config = dict(
    n_kv_head=1,
    lr=0.00192,
    lr_head=0.00508,
    decay_shape='linear',
    final_lr_fraction=0.05,
    batch_tokens=16384,
    doc_mask=True,
    train_tokens=126500000,
    dataset='wikipedia_en',
)
Each number is 500 + 50 x the weight over its row's rms, rounded and kept within 0 to 999. Layers, rows and columns count from 0. Numbers have three digits each. The size before them is the row's rms in percent of the matrix's.

# layer 11 MLP down (transposed), 768x192, rms 0.169, rows 469-490, columns 64-127
106:454424445439556529492486575500446435641496526519520550561486539563487496492429518427496564439468597571483532499585472510512467617571552499505438589544519415459490427500482517542555496468347569
101:450499479486378484422463539427546572528417490538554449576586543521596501521395522573588507484534451449549551538493506445487514528476482617542445458511444428537502469498536516549485502476492470
092:450545551549537564460454515519458454557487493581587580431471525546510474556481515428544540473456430416521446451471528543416483538440581456466498413360501446586495552453425493377575531603436495
117:440520530607587531517481535499662512488550527477476614466553526386535431494537469531499455470469456474536527498421439469537589422509465565528561531567521436516548537506556478554547439349479529
099:516470500484493516503412558483435529402561566521575579489474460536537471525458571535546512488477582470440467474518553476567564562508571433504508491584510519485411506463443392469573592588576495
087:497545506491528482491498456510470521542577424608520469468505530546417491467481591487593458469431455481452580535538518563482509503470450568498550396450548618490520545522533493484518612487457502
092:493491505597509372511438463499527550445514446430412463474547531510446441568478425502485526570531507504535562531465498518494545449475476522572489394537482607471497537461569410494465580535571561
107:475502464615456559450509554529435531545475444449524561490519478605406541489431458465519511530471455495540460559450464580457548515510515539532459453549442504503504442481493571514513425494483499
094:445548434343443464517500560512534455442528501478508541535504523514464568487418522572504497475550503520483509465469456468497466519531468423528520505437532579458585534421475575526543494498486517
098:482506345487553515463535543497460513549551481553478495524518420481625581526494511521466502443561520528404459577606559460494556488459489550417607518509506458567497447389451488486467429579482546
099:385549524514556446469527532606410505454427500491457499463463501468493492405467530528498479495520473466406398518529572590465516524470481534396613524488431472520526532506512547441500435452500489
094:448560523520521536541575495576550463479515531501560478621366521464569475508493391497568580529466431567505493553522535490481478478485521554513551394465437488489490580452459576557419530482518504
092:443487528469538481500503446530464476430463495572521452484506543539506489490456436473538584400555421500518518461562479506417478520493525508523559620503496446461420603532491458441455525486401478
114:488471484538502527551508542471503514498476503428483468485459470391524503436591505478510545461555542511578515473430562538524583534475542492545463448452553531458385446408454495398617538550429519
101:444507429529491507544467552448515504506478616491585495517543498545456423558499494450500401527437415516470532541496414515530453590532469432523454484548432530498540491518538503460417559540506569
108:432561493545479441511480509469497472493586392503521503435494532473492489647486595481541593470556606468584469511471529514492497562622546565568435560545511495482483537521480485467412474536478500
101:492484557507479457527454438493504391471459581442488552536494353485485402555457522413495602467437510473574451538519582529495595527536551484475472559456554571434453495475522538543512447454372491
104:469513464524494612485462592478565488418498546467593491538523486557452492529462551563452583457504464450524531497539602532505454518571501397510532451470501503362463528440534555534551598445456503
101:500462408541507493534564530411524434564500571403553556466435513469480536485422534554522486502476422415480513532475476502544547547451566447515430513497520520479502534447494537529513436484448517
105:458463492509548470513513536509472458495443534463452560537470533504582478520477546546509470462504442462531472438489583444544415459538433517522493542489534394501497558506556442528550434448509436
107:478439476471402481432475496515538414588436549540591489484515506477481487486527510509593528506413523534383500578520508406511550596464434429537470550457457520508552477470490537573416470492612429
100:469479542445466448472434474532420485492501444532465499508470453403467372515526621452621474487472532541540494451591488516590609540518461617533542459546465493438553429570536518464545566502483507
# layer 11 MLP up, 768x192, rms 0.0578, rows 470-490, columns 64-127
106:454547550443536482495512614489435543579497505501478519510497423470543541554473494491534389498556484430594573516474466618488518578473421537524521466513565452497476506470456489516478464580563468
096:467527498530422484605399581489462532447570548460514420541484492619524459462434462513467537534531561636518529467507484461461450540507478551410546452602460523534471477511472514528487507539519491
104:505519575416443472569573500554435517490506484540529523470488547537516495522489540591509556516526515461508475434556545555446466450469506578431426451443494516505504464472480540639530465551455460
100:494414402565579527508436468496496525560562538390533486559478522513588450532503442464504504576468521468518497581445433419595413567545461482464488526485571463516517523533491529495463519451528530
096:536457511475587503508519464479445510463524517325466561454497558502476457577476404495438549510541497553517586530462484458460415510502445579510476370530503365531499488492452437519461434460464511
105:532497594522565459457536500573497509506525429491481505566364497446550588487497443396485525488433451508474540491454564473519587508519485525574594461478555354509539545502514569536485458522475509
108:498496493427461538522466511545505503562557507498454453503413549498526520555582515620580480467511466454522472593509472396477436454537430544500558463552402604562512455583513526463452398510450509
097:529413574524508446611563522519510500576467478500461489485525483433536443549504449520450516467508512555468495443571650500565397484542457433506545434483445462504472562522452525416523523477535545
103:414471459484548466516511510521579583520441557473471544431458606409517532453494460609419408421413537460543416481411586527544535503533597564552468455473542511519546519398554568547473473466434573
096:543521477473388412435542506583560570575571536558534498489461565541518581581421434446529533611523522522425521546468474593526536488484586501558493463551476552536445452530413543516502457502501449
096:574509520467428486523611516449489502565490460451396564477520495515449390510523437494451403499578521495462495438502481481494442545614547500587549596560507446466386463424479454515499528495479505
099:377510538431499527497519425488504567502561497450436516419508507473544493556561552582478469464369514477512524536546426525578514591432507555498492520499451634558444478514451520533408534526556507
104:523521513487472554478561502514572568480435532448535520466531510577534584473577405503535547465472518544495537395466433499471482479505474452484442425566467527453572483453554449516487442460476391
104:448425411594411478548443515418626530483473512602480451444413527530557498460472485450489472459480459470561555541530486434560480502464488556557532511503464493563532521465533505476513432506488467
109:533576529443450466532443435456540489491416384509423497531393504457526530553467520500476537473417567511492480585554519468450537510525467485454502590507430543530616422519551518540497484578599564
093:447470451532458483538471602516544603461465518442431470411510444387573572490543507473530497376570507501479554519487553510596493424535447430574488396476455529523514463500542578557442465516449424
106:518471481569501527546459564495506555476397511498592556504341526520459522501409455527514557587485549436506500521507402505494461479455489486444640426509514497528543534560454560439486463458488478
099:438477553452564428556468499625539531536421502506494526450438598469507538395455411410485500455479533491539515398506520487455453464538424566516568540486410521528478450579477456558410547554659435
100:468567625530506473523488517424465561379481528444479418447403504582521526483580472577480572423495526480480386465564438518470486550527475507503462582534552594469530516483530543569444518464505472
108:419563512459509525487522480456438460604509417486563493467511518519533445535522470616559567473561400500524539453455558438536441487499459476542457490414475491507493594551433562492495494440497573
105:526555432486474479477484590470401526479535432530555520577522499496469483557517537527460424476439471384497579421554545519641502447526553539574540504514463465471466472531421482443533476513451572